Each number is 500 + 50 x the weight over the matrix's rms, rounded and kept within 0 to 999. Layers, rows and columns count from 0. Numbers have three digits each.

# up: layer 10 MLP up, 640x160, rms 0.263, rows 429-512, columns 128-159
# down: layer 10 MLP down (transposed), 640x160, rms 0.264, rows 429-512, columns 128-159
up429:549497502438484610432460498535545500486478595386360488530517481540528500484653539508433430552478
down429:483568466539588487518469527476522447470508493507546509492463498511516434587536508493450590543523
up430:537499557472479539560445515472502510469484445558459520466441446472536469521484449484498423503523
down430:465422550501475492493473476510541501567492441460515428505534468435463485573472555518477548502494
up431:538450544383517396578541453570608589534462452469584462580474461453578507357531545374452544536456
down431:463551363525472519539540454455555510467458537528445611304484568503543512523456518516471495471489
up432:565491536438517544474540456566480563522442469516524529502474469497454449632552527534489515478558
down432:478417496538502439517445535508490500499569559550542521594542462557590552490449461545518531546526
up433:503498538608524477479472455443543486461547551528514480430460496469484567607448535466516456489493
down433:492474548610478441536478517489450602541523456446480443612458518492543484443529457501460549510497
up434:425522564576481543368481549527530447531594518620537393493615436417567457540452584463461529444519
down434:508474492499486561496604587397478558627478545544482557530439498476560535527574540523526555517517
up435:455514562578536553510505481522486466492623460558446550457435483598476528415525498455513503406475
down435:484502606599472493428509468491333514486556472500555528504516458563400546504472505505584485430547
up436:463523474503433606529477485405507502518472492537595528510475432363559469407460548503562542501630
down436:451488493521533474477535459548625482472417524498406504482549495565569548549502519384496457527506
up437:553440478544554453470523514567556425557556596621455489479542541544546495480521491462553572469478
down437:462532518521472527541614453546425482462440448501476484476517440413471514513490537456388499502489
up438:485457535506547573532598526512462440556537536472484399463474539490483446495498556483509514539468
down438:564487417453526485482478432444535490413395471513542537488496558540518499550521378468581482501506
up439:484430453510508445461407517518556478530542502541440531491514516505512489577560597428549427494533
down439:447504441503622484462588451465476528473551478494560500467493496486518461626517480421579519479610
up440:463433488469478526533491464454541500427479494470521403567479451487531638523417505557477474484479
down440:475462480603527546489516552579448526426521482554546488519452513487443488544537464391542501508494
up441:526470382468454434488479541544475491419443516558506509569439424547436501450568444565583546451344
down441:465410466554504554492524564482511560582496523509420409511524487493548433490482460466434542507478
up442:519555519572428508454474394420548466432501454543455423440572486601542488359479522508461516512504
down442:459424571456384469580501574472485545492534576534525463542478456555498605553513433485491538490447
up443:391462436475505480501437576501553500526576556565530530572503556530410491543532518555523514521587
down443:530505501476431564457552497457524519444483493501576518598568518525566549507437591450527505557463
up444:375421555557416519540464532478509416454415499387534547374515423555496532458549527570441511387433
down444:410505548592425504439407491492436469518410420453471594511466525413594514493527556479527508467544
up445:519508428442522592466503535454505542553415503488590526565463491425427515546562496550455478512423
down445:478556558518559533572501539438494432517559531448533491483406471519496476377473410410530465438414
up446:528542378471536434541484516548507585567418574425482572508558543580518480465487520482480516531451
down446:545427594455485470526431513417469509601527516467474487509625453449483464600546520519455463455479
up447:488534470514531542495564496467474435519521522532503552468561504519485410484557591490459484497498
down447:531448475495435495581469436495448581558581520588465554507472505497560568515457529508558490487500
up448:464520509493514568435430487510385597447444545534476576537521558487451502535496489543567397477506
down448:573401515558488495526588532523532408548477400533520395399471492536463509452496422502471476570464
up449:444476487425462486535531473535529528417483466475438459531513515534563545500463454569493484450516
down449:513468442490539496570441568547527608394420436517565473536475441517556554422553475548444445457514
up450:528432521439436427418451511531460393470558538497518468581539419556474553525469476507422392432479
down450:480513525472513489502540484500433540457627462562441541554527440609558544508470445572551438563567
up451:524570474494558485473478511482522553435547550526485502565398510561428497467393450429402490547571
down451:487423530425431471447541599435428579526505567428465514643513473539603543528498465606543578448476
up452:448539375564561467479526521489536520562450440555461512461548545507603515524496495468512473514458
down452:486449535528553470519478498522462563415454486495472461549492481465472566514502538487531442524598
up453:591478479558505489474456509509483463431534580609531558430444473481409473517505501487600467527477
down453:479492498448523486501559552422481465538533418438517436600533467584506557459531491533516507498519
up454:494454433471519502548548457433491518544578527549509472420472453531544467465424481467440517444497
down454:523449585524462508455479535491414436537431436531530529621536484474485554542573507562476540419532
up455:479483502472479557558573511606618478490475450501469576477523538512510501479420483548469511514431
down455:468540558571582469485457457447482537486522549501508553516452466555546523543619478486591532527571
up456:516521466523488516524517402516532474555512515507514453526498544523495349447465529464507589509466
down456:421494425537515550508544498558469520449425504478587508467453480529464486419583460446434473471581
up457:512401556430516449463436526473461501579427531533482502481483406432495333411406514523443503443587
down457:438545519533468499506481448517559471418553560490506594404507470456529465539461489495562545607511
up458:494473439456504584530457575560523442493551451515447502505471463507506481434581449510424572662458
down458:521455533431484535471437439457515455497508469553543476563358470530463453565494469420478542479621
up459:410475446525401581549501405594427594538405561427435578430576518495460460613576466535505560534409
down459:392485514530576459522667537506472533483492632512536511544512500453500497465535582520458526471511
up460:472555506498489584496434420463484457465527530492490528466443419477592448469467461527546528465610
down460:523531499520434531527483441548389538559362508450531560508552507642710439557551540472479520489660
up461:554536482436547506481544626466570508555475533530484496421474415513521490509517590419441543496402
down461:392475500517470391539515531484437568529483563492487530597461513436514431525475434567543414479507
up462:431586539502484537540550525513434426459486549477450615516489545414480376603462588537350534528447
down462:424539570533469565506562524378365535524437499511505494460539515570532392457524481579572532541409
up463:514585527496452519584413567554521505613487486563559497454549474491480495538604486580456540506472
down463:539431423490471504569535568518547437483454507380430504555524475575475506563512473457479505534499
up464:496585435495448522501458520500439517461480487558554420522522491489536513551519503481554478451538
down464:462480453506455442457498427517443377513532496505458575486503438605400607475465506477527466565565
up465:596471517519440455479505515537442504454568474509562412459547467574511553512538666535514477405487
down465:463545471552535487510533498448466405492443453569454533500392540474522460513514419471431521585465
up466:498432518535500453535579430612473479515428490517491633369485479448594543451470464492534555516535
down466:530522442478565528427589473567410508459505542429472500418534440522536540406561502529458557598482
up467:592457404395454535518461603499479435506494596555550483471507539550564522499514512525473423511554
down467:561508457515573542507516440526559536546539465511407533581511483598366531474458488485535582561485
up468:424550428529568517506349536492561485598598535521560467527483487468496433622494564492554480593468
down468:588406516435463506395477509507518497480471486493501456553523357555426537509537488433524551468566
up469:545504475431541495552545445531466425462587467484550496597510531508520550440514517565457470559466
down469:575571449427517558453468481428450500502420486461513461550534605559565443514475429537455487468485
up470:569511421546481517457523487508530551557515532441470491572485442494498573429526538543525425564466
down470:516518487499591521573472466494507430569466487493467457492532478414391480524423565445480478504592
up471:489473588530482470493449468483590469492486541443446468465427499492509601558511469440462436510549
down471:439540445462491547575475553499437539482423542485489528606492488501464545460475506532483488456465
up472:514426548449424531519455587581449544489516499432447526527486495475518596508500506515492478500410
down472:542549541430551454512536531525502510586530511521589504616460528429552470580502480516613428466531
up473:408425516541461473468495549451534524526516539509549502467426459574440437699506519528451495533475
down473:548550464472511569515537495504535483411473444476473523474533533466507561339449546477492568500582
up474:495430559524481523492601484568488583451366435500489477513586438508576450512538567568492446521575
down474:519587467501548477527492587498464533502618427522520526446464505418453557536464360421492464480518
up475:419440578435396556532586497433520472514569470577544541530530466461587547555470464537502556494401
down475:478430549546502579545541563496548515506689483586509469482466499533464434445548499419449380522373
up476:473504452528488496458464522489483468496579525447532525596571474434564440446484487470410538494441
down476:432485444429540454497493540492436455358494392480469523503436437467512488553541507421548529506527
up477:590447485468496550576496542454495495549481557482505428454529460479517504484531432536474448572550
down477:612463540476557590420524458462468428421492494518524569483495466468571453487466495521491496437543
up478:520507452524498545490446503525552571543524473601493504517425483492532552571448403505482517565542
down478:465475495478531488511551544485428416427474529465569517511557512529474435523461570522478473502546
up479:497500436544476605501526437518496521509544467588507486498511547475510507564512485514429432518519
down479:503520643434460443497531491501526576490469459485529515525542483451538502531607495431526542510532
up480:454427445483534516529575491523499555529511613370578538604534533484510494470453316533489488428521
down480:508515586477438386538451477429457509482402466575515560449493443483613558567568494478491499573488
up481:478451528537569485466500534500486490547487448526525503542495560422556582523466465504488616537447
down481:497488517401444506555515527476507503514453524414525501491559453541424500468518489462447476494507
up482:529546561501520484488531500533583496522458475484523562478478505446457356519446491559480501517551
down482:458583494502461483506425527501512485546445473465572404475622578385463431474453496437431652513458
up483:489544563514560478449532534583456444483516432549562509549515430465460471546473592520622464476511
down483:536532455489498537432538495458496503500504488557459442481400530485527443494544390486502476522544
up484:505503441499507467596498469484588543503520483533526580586473426468540483560557509500438458530417
down484:442429466514565480583550473460430504385473448559508406467463580542481447470529446556585456469519
up485:502472555524501497526491543518397556497500512502496626438558513428508454516477478480490481493449
down485:510376622564525542525482590463508547480492463440422511502423513449494504429546505427513443575453
up486:502491622472506506446549458492566536515517550435424472546527494407507496500446466518525465517438
down486:517492444480421504535541520395599555465527494524546490461501500476443473466496399560410530473450
up487:456423555533484473406467494419472490475559475439457550552545394511552573457586496459418543505384
down487:550514533593523562433512507499477480628424406418489464466492413494545556422564503566531547513545
up488:526552432535520502463485514531421516506541595568477489541526548489375536477545467513529500507469
down488:536485457405471431495472487510543517461517452570508541416462419498489498569550473419559543505558
up489:411452533512502424463535580524494567484477461501404483457478467480543483489452532474520564461463
down489:479424554529414501525560492512535447502485498528482520523564439504507549388447491571429586509527
up490:481493510429436414468555520525538486535437551517499435494514481486483503513512450405473478412507
down490:586446512443541522597569449548495508527524436560440488504434447413464520417462482521525413456531
up491:490516516500616363514540551485533560584519497616492543524516557536564499468382514576472561393488
down491:515496568461509538613434470455403443464472454498510464536471426531446563445445500467546415500458
up492:601528548461504461485478507459437565568571395525463578502452452507460470521500448485530440521402
down492:502549541509444481497465555470544457467517472624485532525448523527493408556548466514503440497484
up493:564487373510555541460433547499555518529562584550457558514552504440496453556453546434589435546630
down493:472500497526519547514483520477491565511522636425395491469530533570459525476596466485484418458383
up494:489556423521492509470470522479514546359525527464509510452466501567467536396557437514414591574385
down494:421583631534521463500532586531511553530501461469508572556534500440491466526479506437472414470515
up495:499482509637475434540518436539494471546463544495403480443433511513427524490430608518500443497490
down495:501530509406550512416556562433460500475506500475595492540518538454512513486573460447520526459543
up496:450495563513462549539502584483541587503540491505496534572449485534525523516430419539526460516496
down496:540554516440596454509449457590493425489473454483490504480496501393485438485562522497596516487538
up497:492513588460591544506549520561562526518481488483605471483544615487455409542470520430547400474480
down497:624580556521612415560446467524580452477573519529501507499509467614515465505533405592488620549464
up498:514474464475546415532482454491524417526529454501505423470510419551519478399474458593523505500411
down498:463590452468466443448591477505505466474433530526516485588458456465541405552439530521455508514506
up499:494495493548440468548447492493543394483458546539481542500496542509517402442499488562471516486502
down499:511459478536527488480479525477442471488543465494566497522446516500513536454550480413484462553573
up500:521446521531540496471525471506456512448555470521547473491495443480454512567443473491515535465551
down500:420418470493537553472525436453555511520491503522451495405542543587493415437507603513481548523503
up501:527496430619493462605440591435481459470533575557499516427584457467494434479490566487588471480518
down501:498527437487531519515475531547518533464494512483477481585442510445451500559513633479430476443474
up502:465466532469563461553473527543536516532467479459477507523533428516447597490433443497493461514490
down502:504407580579526530488541494484516500445384440489532504516447513533468490535546456475483533451447
up503:491457426578465527492420516365502529528535506570506468563592527479507517407521551424558489408430
down503:554515479490550479583491563590483509498416671396480525477408510503479484512529552511482481466478
up504:591496466497553449453384499477571598564516539504455527467481421478422531485508552504432549571483
down504:516504452528470413484496520425470464425404472446428551605545458526460394519530566507495440566545
up505:577451409422602484448455531544547508587512562570508479585497543501462528541504548403439476506548
down505:503559456509524510503514435522544511457488552510535499500501518498474528531503521423573488496586
up506:554459558426515617470523466398478506573628582481492509417421531428555421534445471557477507454490
down506:513524429549473490433475506431451465418499512338560437526556487475519569589391463494459433509501
up507:523488479439472568437424522492497580536434520427475567503502505407517549510593584463527479489608
down507:517533500482453511512490486484483483458565557520534468483560497494488428509543413525495487506475
up508:551514517460547458506593502498533523444517607459470406535491526422531448508421428498530525421491
down508:568516536402414594628526475582519529437547592583521594497529472479532519490504475528544528443539
up509:487441465492512522561546393513449505559472548537477548471474494441564509453557436417452462554416
down509:552442493506503496578441543421431471478508451575539502404416574555557492513579462436522537478561
up510:453552563519473596551534461534541549563471551548437519547495506490450543535440480435500499403489
down510:456544549587565561437499482456473541535547430428508502607481522503462450488464511560578530447536
up511:549537428572583452547431544570521461530538507490489594547546525435445529460557508515474452586454
down511:563544534518545498480538457588495581471542515532603480518520538534518559502547482531544488513567
up512:522472434479346424503575477457527500500427424479527464460513477512556472484537533481563467430461
down512:473483557476528507486594544488530445539477544491447396506374546554470573582528581496391501533494